Part of a small language model's weights.
Training: a variant of SOAP for these matrices, 3061 steps.
Each number is 200 + 20 x the weight over its row's rms, rounded and kept within 0 to 999. Layers, rows and columns count from 0. The size before them is the row's rms in percent of the matrix's.

# down: layer 5 MLP down (transposed), 768x192, rms 0.171, rows 140-206, columns 0-31
# gate: layer 5 MLP gate, 768x192, rms 0.184, rows 141-207, columns 0-31
# up: layer 5 MLP up, 768x192, rms 0.186, rows 141-206, columns 0-31
down140,098,170,188,237,211,157,208,201,190,162,207,198,212,166,196,201,168,188,229,189,190,213,177,207,178,211,178,191,217,188,214,195,224
gate141,100,187,183,158,175,197,180,205,225,197,171,208,196,205,215,149,211,196,219,239,244,174,173,172,184,209,179,209,177,222,223,183,193
up141,102,222,197,180,187,224,224,189,195,218,213,194,204,202,219,203,194,182,209,211,222,188,207,228,194,176,199,207,200,189,220,201,188
down141,102,240,167,196,209,221,198,205,193,188,175,201,199,183,205,178,197,169,197,230,210,204,203,203,181,199,178,208,177,177,215,157,216
gate142,092,193,183,221,222,184,217,210,188,198,199,172,190,202,211,199,207,164,246,236,209,217,218,183,192,218,149,222,202,212,179,168,188
up142,092,223,247,195,228,185,221,188,180,215,184,182,223,202,241,205,210,211,209,183,198,212,195,184,203,183,200,200,188,213,199,203,214
down142,099,245,195,188,227,206,207,219,201,196,190,215,190,190,191,182,219,179,182,186,209,210,194,161,228,200,192,217,215,207,157,206,199
gate143,095,194,184,202,217,189,235,178,190,240,182,203,194,225,200,221,215,219,174,207,193,197,212,215,199,175,185,232,210,226,201,186,233
up143,093,225,178,199,219,223,204,207,195,216,215,207,210,231,234,224,187,159,212,216,213,234,201,219,204,218,191,169,199,208,181,162,225
down143,096,198,187,181,189,159,212,188,202,191,183,203,194,220,186,226,235,187,205,177,182,192,201,211,202,195,183,202,209,174,169,179,201
gate144,108,181,186,157,210,208,203,184,228,220,188,215,190,210,194,224,232,185,228,200,221,165,197,202,232,199,219,185,163,183,186,195,204
up144,103,196,182,182,204,203,210,180,177,179,223,205,174,192,208,184,176,197,181,212,208,153,203,190,213,178,215,226,188,174,127,186,207
down144,097,197,201,232,212,200,160,209,187,216,185,216,184,200,216,206,239,193,168,192,217,229,190,161,193,219,213,172,217,191,226,209,202
gate145,098,158,171,186,222,198,197,243,154,167,179,202,211,211,184,188,172,209,188,188,212,218,212,173,195,210,225,196,172,155,222,195,241
up145,099,201,189,201,228,174,210,214,200,201,214,213,201,186,200,159,212,189,202,205,185,154,198,210,178,177,204,203,220,171,203,202,209
down145,100,187,239,211,185,222,195,206,221,181,181,209,198,216,197,206,193,205,211,179,233,212,209,183,221,244,175,164,169,192,211,179,217
gate146,096,204,211,214,190,193,162,209,217,194,227,218,175,189,238,167,197,205,175,224,210,210,185,211,222,221,210,182,193,182,226,218,222
up146,095,231,185,176,214,199,169,211,213,185,170,228,186,182,206,230,209,232,196,210,203,157,232,204,210,219,170,156,207,201,192,231,231
down146,094,198,182,228,234,195,251,214,189,234,214,189,219,202,196,208,220,203,228,171,199,203,203,201,205,204,194,227,212,193,209,180,168
gate147,100,180,182,195,184,201,195,179,210,185,217,206,211,180,191,183,196,197,180,245,194,170,218,189,205,156,191,230,164,210,163,212,196
up147,095,203,209,208,210,190,184,197,197,201,194,232,191,213,219,182,187,219,178,208,225,189,190,210,185,151,178,193,221,213,199,179,190
down147,097,217,178,190,176,194,201,192,194,203,188,210,190,202,220,215,173,189,184,202,235,236,196,216,198,173,198,204,189,211,206,222,220
gate148,098,201,163,186,200,214,200,173,200,239,196,159,185,195,223,229,165,172,188,194,176,243,206,210,187,240,207,178,206,204,202,185,206
up148,098,214,211,185,204,206,200,188,231,215,192,178,162,220,194,196,205,216,226,222,183,211,218,209,220,229,212,186,197,203,165,214,237
down148,092,200,177,221,233,193,172,196,194,166,203,212,221,183,182,220,211,239,194,145,203,204,228,201,218,205,185,169,196,185,181,201,244
gate149,105,218,211,215,208,177,150,188,247,177,192,194,206,209,201,217,235,193,222,234,148,208,202,179,205,198,185,168,196,193,211,221,196
up149,105,179,196,177,216,213,176,189,211,201,197,170,215,200,208,191,210,200,183,203,173,223,188,203,221,205,163,189,189,208,156,196,178
down149,103,213,215,166,218,207,188,229,202,220,198,201,182,221,204,227,228,205,180,201,215,177,200,212,217,193,194,233,214,222,218,224,217
gate150,095,173,214,206,213,208,203,192,208,184,199,172,240,223,202,198,199,208,188,188,174,212,204,207,223,216,207,186,209,151,188,188,196
up150,098,210,235,171,220,155,235,174,176,192,158,246,175,212,240,205,189,191,228,169,172,172,207,206,218,214,202,197,205,191,221,220,200
down150,101,194,192,174,204,196,207,236,176,230,187,180,238,221,205,181,183,216,188,168,223,205,210,207,185,185,189,210,233,171,217,177,187
gate151,102,209,168,190,215,198,203,178,189,228,229,138,184,174,218,186,165,213,188,204,187,211,199,190,195,189,191,189,228,213,191,230,186
up151,104,194,164,192,230,241,200,219,227,148,185,210,191,156,198,225,195,231,164,187,186,196,212,170,207,188,207,232,188,244,229,190,159
down151,105,166,223,211,170,203,210,207,238,183,175,156,195,181,192,205,197,190,167,211,204,210,206,204,216,238,167,193,190,188,203,188,195
gate152,091,153,184,213,217,187,186,205,201,201,202,192,202,207,185,220,215,185,192,226,183,194,193,202,173,199,183,211,203,180,212,204,193
up152,094,223,204,203,178,194,213,195,187,175,172,190,212,183,160,185,211,207,215,187,182,200,189,239,215,202,193,224,190,208,191,210,197
down152,094,214,215,199,213,199,188,176,199,197,203,180,186,194,191,204,215,195,206,229,163,194,197,199,216,196,208,194,175,217,205,189,184
gate153,097,204,239,208,223,191,198,208,218,153,196,192,212,199,182,199,202,192,219,191,199,210,177,170,203,166,221,224,214,211,180,241,222
up153,100,185,206,162,195,215,191,240,225,226,183,198,229,206,194,202,216,184,222,233,187,155,209,173,201,176,200,233,207,229,203,235,206
down153,107,211,190,159,214,205,162,208,217,204,213,175,240,208,239,194,181,179,208,163,218,163,220,214,210,171,205,221,183,197,229,198,192
gate154,097,191,202,217,177,179,202,227,197,202,188,168,202,203,235,231,193,178,166,219,212,207,212,214,224,218,209,198,198,205,196,192,188
up154,096,226,228,270,200,188,179,190,231,204,197,185,200,192,219,219,212,208,222,167,230,215,191,248,202,196,206,193,198,229,218,199,225
down154,099,175,221,178,214,182,224,194,194,197,186,171,172,214,218,225,219,210,213,214,189,199,221,199,190,176,210,192,184,219,181,188,221
gate155,101,218,206,182,214,212,201,201,160,206,215,195,169,215,228,181,204,180,180,195,200,184,237,178,180,198,220,230,215,210,205,149,193
up155,106,202,217,190,172,179,212,241,176,224,196,171,211,197,193,199,214,209,175,175,179,186,195,190,197,197,195,201,184,243,183,225,205
down155,109,211,203,184,198,201,172,223,220,210,175,205,206,168,199,166,197,206,200,163,191,182,200,209,201,212,205,209,218,145,188,191,202
gate156,096,218,200,238,216,190,236,175,194,225,216,200,184,192,205,209,208,180,200,156,202,218,173,217,199,218,237,238,203,205,216,218,194
up156,103,201,200,182,202,185,166,184,194,195,167,230,159,199,198,167,154,223,196,237,192,208,164,210,224,176,239,182,196,177,188,227,192
down156,103,206,204,198,170,168,153,217,185,231,206,237,220,199,226,184,209,206,196,221,192,196,210,191,210,210,199,196,210,198,217,167,197
gate157,102,208,183,217,190,225,190,192,240,196,209,181,199,205,225,187,184,168,139,197,208,218,207,199,205,197,196,222,206,205,205,203,193
up157,104,218,186,189,210,211,208,187,226,185,182,192,201,213,226,224,251,204,210,226,193,203,220,220,226,225,179,210,201,244,213,190,201
down157,099,212,200,189,196,232,186,200,189,210,231,184,197,194,224,214,180,150,193,194,193,195,193,178,202,215,216,164,235,207,181,196,198
gate158,099,214,234,208,179,214,192,220,183,228,225,188,171,195,201,204,199,182,263,182,218,199,198,186,222,205,180,198,200,192,223,220,191
up158,099,195,195,169,208,196,203,221,238,185,161,196,213,179,178,200,210,189,193,203,194,207,210,176,201,205,171,201,228,154,199,216,193
down158,103,202,221,221,248,187,219,171,204,212,215,207,173,193,215,204,208,246,177,171,195,225,243,196,219,207,175,220,196,197,185,218,182
gate159,099,212,174,183,195,201,230,185,209,186,200,217,226,212,172,195,192,205,237,206,182,209,199,178,204,179,200,183,191,219,180,211,239
up159,099,187,201,192,177,205,180,204,166,207,215,237,229,191,197,201,179,189,202,216,200,209,188,193,205,224,181,213,196,217,193,252,146
down159,099,215,187,194,218,180,187,172,212,175,182,200,194,153,206,195,196,239,174,202,202,242,229,194,221,192,227,210,214,216,188,207,213
gate160,096,202,209,191,236,227,201,213,194,200,209,225,216,192,207,225,165,187,241,240,211,212,215,205,201,194,197,208,198,216,214,169,217
up160,099,175,170,209,197,190,173,212,164,210,188,215,230,198,187,186,186,183,188,177,174,204,216,201,206,215,182,221,193,211,222,202,205
down160,095,200,219,200,209,213,201,204,210,192,213,172,207,208,197,199,229,188,182,178,191,218,221,196,200,214,172,193,187,183,228,214,188
gate161,095,210,195,196,201,214,212,209,213,184,212,182,221,180,199,191,184,242,199,194,204,209,181,174,236,195,192,218,186,180,199,202,182
up161,099,197,182,225,209,191,195,161,189,231,204,194,204,203,220,223,173,200,205,182,171,188,200,214,187,205,201,184,252,172,246,188,185
down161,099,166,161,176,191,200,210,175,189,192,200,203,174,196,225,184,195,213,231,197,187,194,195,226,183,191,203,213,218,164,188,224,194
gate162,100,203,182,216,185,202,185,206,204,229,168,189,189,192,211,206,181,181,257,188,192,202,205,194,247,246,179,165,223,166,185,217,212
up162,100,215,198,221,222,190,200,216,214,200,219,206,211,201,206,200,211,189,217,209,187,231,195,212,188,204,218,215,236,191,169,219,219
down162,104,216,190,214,213,202,228,238,188,182,182,194,233,184,191,197,163,168,199,248,180,218,155,205,201,202,206,202,173,181,185,164,193
gate163,103,226,197,202,200,207,199,210,207,177,202,237,210,184,190,169,193,160,204,204,215,194,227,201,231,208,199,193,192,193,229,186,191
up163,096,175,184,182,227,176,198,218,199,209,177,199,192,185,175,244,216,181,175,181,234,191,198,205,163,228,208,177,141,193,205,184,184
down163,100,211,219,198,208,209,235,167,214,189,211,194,192,198,188,233,194,185,211,217,213,220,222,186,215,225,257,181,202,198,178,224,203
gate164,107,173,214,220,209,224,212,227,199,224,205,189,200,210,195,211,146,210,204,191,201,218,215,198,185,185,194,163,204,196,217,200,178
up164,104,207,186,215,208,212,230,181,200,229,201,214,222,216,222,219,208,169,206,154,187,168,197,196,195,211,204,180,211,220,202,168,165
down164,103,204,166,212,177,190,197,196,184,218,257,170,211,187,166,169,184,178,187,216,200,224,184,206,204,204,204,198,207,242,171,155,160
gate165,107,220,206,205,174,157,217,226,199,193,219,173,215,162,206,210,200,178,214,205,218,188,189,191,213,204,205,208,245,212,263,210,218
up165,099,187,179,187,197,217,200,199,198,214,211,230,212,214,176,180,231,195,201,201,196,180,196,216,177,235,193,192,171,182,174,202,208
down165,097,153,195,185,225,222,196,186,211,229,173,192,177,228,201,207,227,184,205,207,193,205,237,217,211,227,167,196,175,246,176,178,199
gate166,104,212,177,172,187,197,212,186,222,211,204,181,185,230,226,216,215,171,217,200,187,188,181,218,210,199,175,191,188,207,187,216,186
up166,105,156,195,196,217,192,168,218,178,228,189,186,223,197,203,185,167,226,192,228,218,213,173,171,195,173,194,192,218,192,208,183,201
down166,105,192,195,208,204,181,180,213,189,219,192,236,217,186,191,216,219,188,194,211,143,197,193,177,202,202,191,152,192,173,199,216,206
gate167,100,235,219,254,193,185,196,212,204,204,239,179,154,199,166,269,206,199,172,228,194,199,175,208,204,195,157,155,195,195,151,173,203
up167,097,193,217,203,234,209,213,214,222,200,217,204,182,248,183,198,210,204,200,229,209,188,197,225,224,211,204,182,166,214,139,212,203
down167,095,224,222,196,200,197,202,210,156,188,221,182,195,187,202,198,176,164,197,231,222,219,205,193,155,178,219,192,193,147,218,179,208
gate168,097,194,220,188,207,209,216,193,208,181,203,163,169,210,196,200,206,209,218,203,207,216,171,218,202,205,179,221,213,195,181,173,224
up168,091,233,213,212,217,193,232,213,168,197,222,205,233,193,235,209,184,181,180,205,211,188,203,196,198,209,195,205,218,209,198,200,164
down168,097,198,195,218,219,214,205,190,247,201,215,172,180,201,208,200,177,207,232,224,190,183,195,195,198,208,179,199,192,222,197,185,223
gate169,109,206,197,246,223,206,203,208,216,204,200,178,191,175,182,171,208,220,221,187,181,214,201,204,194,208,198,208,177,192,217,254,174
up169,102,172,230,207,185,185,212,217,205,204,205,178,223,183,227,203,179,186,201,208,221,239,181,227,210,192,200,196,197,193,191,218,200
down169,106,236,205,174,215,204,218,234,192,149,196,202,214,201,194,196,248,208,206,198,177,192,181,221,225,217,211,220,212,203,189,201,207
gate170,099,178,211,209,220,173,205,204,201,198,200,175,182,171,181,216,206,159,202,183,208,184,221,197,221,205,182,207,191,200,196,215,212
up170,102,183,185,174,126,215,187,192,193,190,214,217,214,161,176,184,191,210,197,185,169,220,179,238,156,173,227,169,201,224,170,204,189
down170,106,174,185,243,162,181,228,212,189,217,181,199,231,209,213,197,199,218,194,184,180,187,200,193,206,214,185,182,227,201,174,209,194
gate171,100,180,201,200,171,179,181,173,191,165,178,194,155,195,221,196,207,220,194,187,199,190,199,230,232,201,202,226,166,224,178,183,211
up171,100,234,228,226,150,183,217,209,182,213,226,192,212,178,214,201,212,179,214,193,200,192,191,202,205,170,219,211,220,185,205,234,196
down171,102,202,173,165,167,195,187,240,178,211,173,178,195,177,219,208,208,213,165,183,205,214,190,184,200,202,229,232,196,188,192,218,211
gate172,102,199,167,166,172,209,225,239,195,192,196,204,171,208,207,186,184,196,194,201,185,165,189,204,152,234,193,172,199,175,200,228,205
up172,101,215,167,247,189,201,163,193,201,188,157,218,218,169,198,180,220,197,188,202,177,184,199,196,222,188,190,221,199,216,228,195,171
down172,103,192,181,166,180,216,203,192,225,192,230,208,189,202,202,209,224,265,191,208,188,217,216,184,207,202,200,208,167,176,206,166,206
gate173,096,163,188,206,223,205,188,175,189,196,200,203,191,203,227,189,228,201,187,185,220,200,195,188,214,162,243,210,181,195,202,216,175
up173,095,204,197,170,220,199,203,208,211,192,171,171,205,194,217,221,208,206,199,213,210,210,227,214,183,213,192,179,194,196,199,185,237
down173,096,181,222,216,227,206,166,221,182,188,233,201,180,186,254,194,210,236,223,203,199,221,227,181,196,216,191,178,193,155,168,181,195
gate174,102,185,211,207,172,172,227,181,199,228,204,194,176,240,242,168,186,179,229,162,176,215,208,198,208,172,187,195,183,237,182,199,203
up174,105,193,205,184,217,185,178,172,188,188,195,173,199,215,207,175,196,187,218,172,164,213,209,190,208,167,188,222,212,213,211,187,210
down174,106,215,210,197,225,214,212,157,176,215,162,205,190,199,190,192,215,258,174,213,233,233,242,170,193,216,180,225,193,189,199,154,178
gate175,092,226,199,202,221,200,206,208,170,227,214,176,200,174,207,179,167,187,194,164,184,184,203,197,217,197,176,205,210,209,211,204,195
up175,091,168,140,207,215,201,174,183,216,212,154,213,225,210,194,174,163,202,174,201,194,224,201,212,191,186,231,201,199,210,219,245,204
down175,101,188,216,192,200,189,190,196,194,217,201,182,219,189,196,196,206,217,201,230,201,223,208,180,167,183,173,207,201,203,190,147,209
gate176,094,208,173,160,205,201,210,212,247,218,223,230,198,205,187,209,186,167,188,233,203,212,194,165,196,214,222,194,194,221,214,223,203
up176,103,214,206,196,212,211,223,195,168,188,204,217,192,197,178,196,218,228,171,189,190,202,198,220,175,188,184,187,192,170,137,185,225
down176,100,153,189,196,189,198,191,213,230,204,210,200,188,182,172,217,214,215,203,185,225,204,185,201,203,200,205,168,230,176,202,188,199
gate177,102,192,223,228,203,220,173,190,209,188,200,211,203,234,198,196,251,202,217,211,210,175,223,214,182,193,201,186,186,201,216,175,200
up177,097,191,230,169,190,226,202,197,205,191,217,202,165,199,180,190,244,198,181,221,237,200,229,263,190,163,194,155,200,207,182,207,186
down177,097,202,227,191,183,175,194,230,205,170,205,227,211,212,206,234,215,217,193,216,235,230,210,209,175,229,218,183,195,216,193,198,207
gate178,093,177,178,189,185,215,216,187,174,210,197,193,175,179,185,228,197,199,222,225,188,192,167,218,188,169,193,233,199,186,165,189,247
up178,097,184,228,214,222,179,225,215,203,197,206,233,205,213,199,208,210,231,217,180,236,220,180,186,215,211,216,217,173,223,173,190,183
down178,099,202,189,221,196,244,237,175,177,215,159,216,210,203,203,214,218,220,216,211,183,187,202,187,197,178,183,219,211,162,210,186,201
gate179,101,182,189,185,198,177,204,189,180,213,202,222,212,209,230,184,204,164,169,202,210,158,216,226,211,204,189,200,240,179,179,173,191
up179,098,194,182,202,206,159,191,175,203,220,181,244,203,160,200,197,188,194,187,178,205,169,183,198,186,204,195,203,213,185,250,207,219
down179,103,174,221,209,232,198,216,205,208,197,198,194,225,183,215,233,226,204,231,187,197,201,245,195,212,182,175,189,215,175,174,206,187
gate180,107,222,185,202,216,229,205,219,188,191,219,222,184,210,155,215,212,210,150,179,198,161,202,253,199,209,187,178,219,207,208,192,202
up180,100,203,218,193,190,206,183,201,244,194,193,217,206,229,184,193,215,162,163,178,176,167,250,200,230,174,212,176,193,229,190,192,224
down180,093,189,221,238,159,168,177,183,203,197,211,194,176,196,207,215,181,146,185,185,181,249,192,161,175,210,193,208,213,219,165,170,188
gate181,094,189,204,218,196,222,198,181,179,207,196,195,204,185,206,189,269,215,173,199,214,190,205,194,223,213,226,207,190,150,199,234,259
up181,088,210,180,193,199,213,203,197,180,199,217,176,203,202,240,180,212,213,213,198,195,174,227,192,230,181,223,176,210,185,210,195,176
down181,090,193,197,191,247,207,204,209,214,210,210,193,185,216,194,209,180,195,244,204,223,213,165,176,210,216,203,241,194,244,178,189,184
gate182,096,221,228,172,184,222,220,220,182,186,205,222,205,191,207,218,223,194,168,195,210,162,213,194,201,183,244,179,200,193,189,187,226
up182,091,211,171,199,215,210,211,162,211,194,198,174,192,197,195,199,193,181,183,218,198,199,231,232,193,187,201,202,170,237,205,216,185
down182,097,206,213,187,175,195,166,195,189,168,243,183,172,235,199,226,213,218,182,183,208,202,210,218,185,193,195,195,232,207,227,213,220
gate183,101,195,201,211,196,208,179,178,215,169,219,185,204,190,167,190,238,165,206,153,214,229,202,203,261,232,211,160,173,226,168,168,193
up183,099,207,181,205,178,198,225,188,195,192,184,198,200,203,191,174,198,217,200,203,221,225,204,182,198,201,222,205,200,185,182,217,200
down183,097,183,231,187,185,210,190,179,169,216,199,200,221,160,189,169,197,228,208,209,205,185,169,155,145,165,195,219,197,184,159,175,152
gate184,086,195,190,197,228,213,199,204,218,192,188,183,182,190,215,183,238,212,191,208,212,213,212,201,222,186,172,179,190,210,223,216,194
up184,097,201,181,194,207,183,172,194,183,203,171,233,163,178,184,200,205,180,200,204,179,207,226,207,198,222,192,193,188,182,180,215,170
down184,094,216,195,177,213,193,202,200,203,209,204,170,232,228,204,197,159,174,193,206,251,183,188,189,195,179,207,201,234,223,194,216,212
gate185,095,194,214,199,188,190,219,218,220,204,237,195,214,225,158,230,202,218,220,177,160,180,213,205,188,192,189,214,196,204,193,174,218
up185,103,202,162,186,174,215,189,165,196,224,230,178,193,202,215,197,183,179,238,227,208,144,210,196,187,208,202,180,214,152,199,206,216
down185,102,175,199,194,198,170,184,219,200,209,207,244,220,233,224,181,194,218,189,231,212,187,202,178,193,191,181,186,184,173,199,213,225
gate186,108,216,249,208,181,206,215,191,215,182,206,203,196,205,208,218,179,213,191,223,199,223,174,184,178,181,212,219,203,190,163,203,219
up186,096,255,199,207,147,249,180,192,168,208,184,217,225,183,220,206,196,220,219,192,173,166,195,222,208,209,205,167,214,196,216,242,218
down186,101,207,204,154,209,194,180,205,176,194,190,211,171,201,203,190,215,188,196,206,216,204,220,182,199,204,184,176,162,189,216,255,157
gate187,096,179,192,203,154,192,163,213,212,188,192,214,225,228,207,193,199,205,222,235,191,217,203,181,199,193,197,180,239,203,227,175,201
up187,096,196,175,199,204,208,175,208,166,222,193,210,198,191,210,166,203,169,176,204,182,194,216,222,224,180,219,193,204,189,176,221,170
down187,102,197,181,197,197,210,141,181,185,199,201,200,268,186,187,213,216,161,194,225,213,213,214,209,201,198,188,198,171,191,190,224,178
gate188,099,196,197,164,212,213,219,206,192,201,206,232,218,211,213,177,203,221,201,164,191,201,247,206,231,185,193,227,207,170,195,179,219
up188,103,150,199,202,200,206,179,205,204,213,213,190,183,189,215,205,215,163,205,196,218,162,177,201,222,196,201,179,177,183,188,266,204
down188,107,170,199,214,201,211,225,182,210,183,204,200,208,165,184,185,212,171,187,180,183,180,190,201,223,184,220,159,192,184,195,195,179
gate189,105,203,186,179,236,205,199,186,193,214,186,206,204,213,198,211,189,173,182,192,220,212,219,207,198,179,208,242,231,212,215,199,213
up189,105,198,186,175,229,204,199,197,234,203,187,222,206,193,216,205,164,195,224,204,185,224,196,190,167,227,194,205,196,172,211,246,165
down189,104,236,220,191,175,210,187,240,196,205,186,222,213,193,233,204,179,183,211,195,211,237,217,220,194,183,202,188,256,168,230,198,191
gate190,098,222,200,203,176,191,211,215,225,214,204,183,220,231,205,189,194,217,207,194,181,203,194,165,188,195,238,214,196,210,222,168,244
up190,099,162,194,165,213,234,153,170,174,225,212,214,209,177,194,188,213,195,205,181,210,211,209,182,160,206,190,211,197,189,167,219,232
down190,096,190,193,222,178,208,181,182,190,221,195,195,161,211,186,171,209,188,203,213,201,229,263,198,185,196,205,218,219,231,189,205,205
gate191,102,230,178,210,238,190,183,211,236,178,207,198,183,190,201,202,192,185,173,226,244,221,197,204,200,163,186,207,152,198,237,208,172
up191,099,158,176,197,179,189,155,250,172,189,199,171,245,193,228,197,184,165,169,176,205,225,181,189,186,218,225,183,213,215,218,213,230
down191,100,219,185,208,203,209,191,221,209,174,190,163,179,189,203,192,210,193,167,201,184,226,178,207,174,198,190,208,227,204,225,190,218
gate192,097,175,245,181,216,235,234,189,206,204,199,205,234,172,181,190,178,184,173,178,152,181,207,219,211,206,212,215,171,165,171,193,207
up192,099,203,181,185,152,214,174,177,224,189,181,196,210,149,229,179,217,209,179,188,207,193,212,200,237,198,222,170,198,186,181,235,222
down192,098,208,181,199,238,167,180,218,179,189,197,217,157,225,227,199,185,199,197,173,210,204,235,184,231,169,193,214,246,220,222,177,199
gate193,097,183,236,209,215,178,203,195,197,194,214,194,204,206,193,210,252,184,198,203,210,193,208,197,178,230,203,210,179,181,197,197,189
up193,099,191,211,188,207,203,197,204,213,195,207,212,185,196,185,200,166,210,193,243,198,170,216,202,190,207,219,212,184,214,192,207,209
down193,100,234,202,220,183,213,188,163,182,185,197,183,197,194,207,205,227,189,178,227,215,167,186,188,214,180,196,161,187,233,191,230,255
gate194,099,212,213,183,183,239,187,207,222,204,184,176,212,195,171,221,211,201,190,208,192,202,191,189,227,209,180,224,188,178,177,187,217
up194,097,201,222,178,183,165,200,182,201,206,202,174,208,166,202,173,221,157,190,194,182,214,202,205,234,216,205,186,204,187,171,159,184
down194,100,220,200,220,223,198,207,222,183,213,216,196,224,147,185,243,181,207,217,219,191,189,220,218,207,167,191,185,198,214,208,204,205
gate195,103,205,184,209,159,199,198,191,174,227,217,210,187,185,161,181,199,213,206,193,178,178,193,185,186,212,219,178,231,222,200,224,194
up195,102,206,188,164,187,234,185,203,180,191,176,198,198,204,216,198,205,210,212,181,194,207,208,212,197,216,184,170,222,209,235,193,206
down195,107,194,188,212,199,179,213,206,201,228,167,184,161,201,164,209,260,213,211,203,194,220,188,196,204,199,181,164,215,195,223,172,203
gate196,103,200,159,204,220,202,224,186,213,194,164,182,203,204,200,230,201,226,175,203,186,217,200,189,156,177,199,184,225,193,186,233,213
up196,109,195,223,175,201,187,210,208,204,246,205,215,207,190,186,209,189,217,193,241,201,229,188,193,210,195,215,199,209,214,200,180,198
down196,110,177,246,177,204,196,178,178,167,219,191,183,212,194,201,221,195,226,212,185,189,196,182,189,206,199,229,240,183,186,219,220,183
gate197,098,205,203,180,198,176,189,202,205,226,196,176,171,210,190,194,182,198,223,193,169,228,235,243,189,192,198,216,193,211,198,201,202
up197,103,209,185,213,206,172,227,176,176,214,240,206,234,230,199,221,221,189,205,175,188,198,209,204,175,190,183,193,222,217,214,207,222
down197,099,209,192,229,165,210,169,181,173,180,216,183,221,212,185,201,224,227,171,177,205,194,167,195,225,208,210,213,263,179,214,204,205
gate198,091,183,233,196,203,201,210,189,202,193,169,169,172,187,189,175,221,182,229,176,230,209,201,173,195,216,236,196,188,192,212,245,201
up198,097,177,195,206,209,193,200,229,207,232,172,205,211,224,225,225,186,197,211,181,148,180,220,201,163,211,207,214,218,219,199,210,195
down198,097,226,216,198,187,167,177,207,205,176,241,228,210,168,209,218,215,262,212,220,199,188,205,199,169,209,209,232,238,201,231,189,230
gate199,104,167,223,192,189,187,196,226,235,188,176,183,198,211,198,183,205,163,192,190,181,222,213,201,195,209,195,195,172,212,204,239,193
up199,103,197,175,199,217,188,199,199,193,210,202,219,185,196,189,188,202,212,143,203,226,192,211,241,201,181,220,249,167,198,206,221,215
down199,106,196,174,190,202,205,196,150,208,193,209,223,188,212,188,161,211,175,247,215,189,196,212,162,188,205,194,189,174,186,181,221,203
gate200,100,211,233,219,244,243,228,197,199,214,213,170,213,203,189,235,183,185,211,193,198,222,216,205,208,205,164,200,208,209,176,208,134
up200,092,211,203,232,195,188,213,215,162,174,216,208,176,208,204,202,163,145,202,191,203,174,197,178,208,195,220,199,216,188,197,229,167
down200,100,219,237,230,209,212,211,202,179,197,187,173,193,234,220,200,195,206,185,242,148,236,183,216,189,185,213,204,236,239,199,204,227
gate201,105,178,196,207,181,238,215,209,226,206,220,197,227,239,232,176,193,201,205,197,204,186,221,207,202,236,197,197,154,200,183,215,208
up201,101,201,190,200,157,182,212,193,177,215,211,192,178,188,179,160,213,205,203,242,135,202,179,208,182,192,224,203,209,167,223,199,238
down201,104,224,186,168,215,183,182,160,170,214,202,191,206,217,174,208,200,143,192,188,224,212,207,190,171,171,204,202,227,185,156,185,202
gate202,109,216,242,200,197,205,148,222,238,175,232,227,188,199,202,153,198,206,201,153,196,220,213,162,211,215,202,177,191,229,197,202,222
up202,098,179,208,210,189,168,214,190,197,192,180,164,200,155,201,179,182,234,211,194,192,187,207,192,195,220,220,190,190,195,208,190,256
down202,100,207,240,189,210,208,226,197,182,216,158,180,212,176,201,247,200,151,210,195,219,210,212,216,189,198,209,183,198,186,171,217,183
gate203,111,197,215,231,186,226,215,186,173,219,237,176,234,176,201,213,213,197,209,159,195,211,226,191,179,223,206,217,179,200,203,197,221
up203,106,218,183,193,199,194,179,198,184,192,185,234,179,180,180,208,208,219,202,215,206,204,215,200,210,213,199,196,191,235,199,231,207
down203,101,217,196,163,203,227,205,207,204,147,182,198,243,216,179,218,192,212,219,202,182,157,210,199,257,209,227,187,164,161,188,218,179
gate204,100,175,206,189,211,203,181,172,183,197,181,208,193,198,196,214,185,213,168,231,212,178,206,214,218,158,197,187,211,207,210,176,215
up204,104,198,195,210,204,194,238,198,181,202,219,189,208,209,151,233,231,219,207,215,220,183,162,199,193,194,242,186,203,148,177,188,204
down204,103,193,225,217,187,194,197,173,236,216,197,226,192,206,211,193,161,183,223,208,207,201,185,188,173,211,192,217,204,226,199,211,188
gate205,111,157,166,189,197,177,189,145,208,178,157,211,199,184,215,193,161,193,218,216,228,216,205,206,188,185,239,187,221,199,210,204,204
up205,108,203,185,217,222,191,236,228,205,178,217,181,202,205,220,180,183,235,210,198,184,212,200,182,178,196,185,206,198,190,200,196,167
down205,107,203,188,212,196,215,220,200,190,170,193,225,199,212,204,170,189,198,198,207,236,213,212,193,193,186,194,199,179,215,202,210,183
gate206,112,180,210,220,219,176,201,207,210,185,231,210,241,214,212,186,204,235,200,200,210,209,204,157,178,196,209,181,193,169,221,194,191
up206,107,226,187,198,223,213,147,204,176,196,205,213,149,198,210,249,219,221,199,213,228,186,188,226,203,208,206,217,204,169,222,180,201
down206,101,168,228,235,184,184,216,147,208,193,212,208,217,213,192,208,221,236,208,196,213,198,230,192,207,186,209,217,193,205,191,219,211
gate207,112,222,197,210,172,180,220,166,195,234,213,177,176,244,197,172,195,164,153,184,175,218,194,206,175,183,207,215,198,219,192,215,162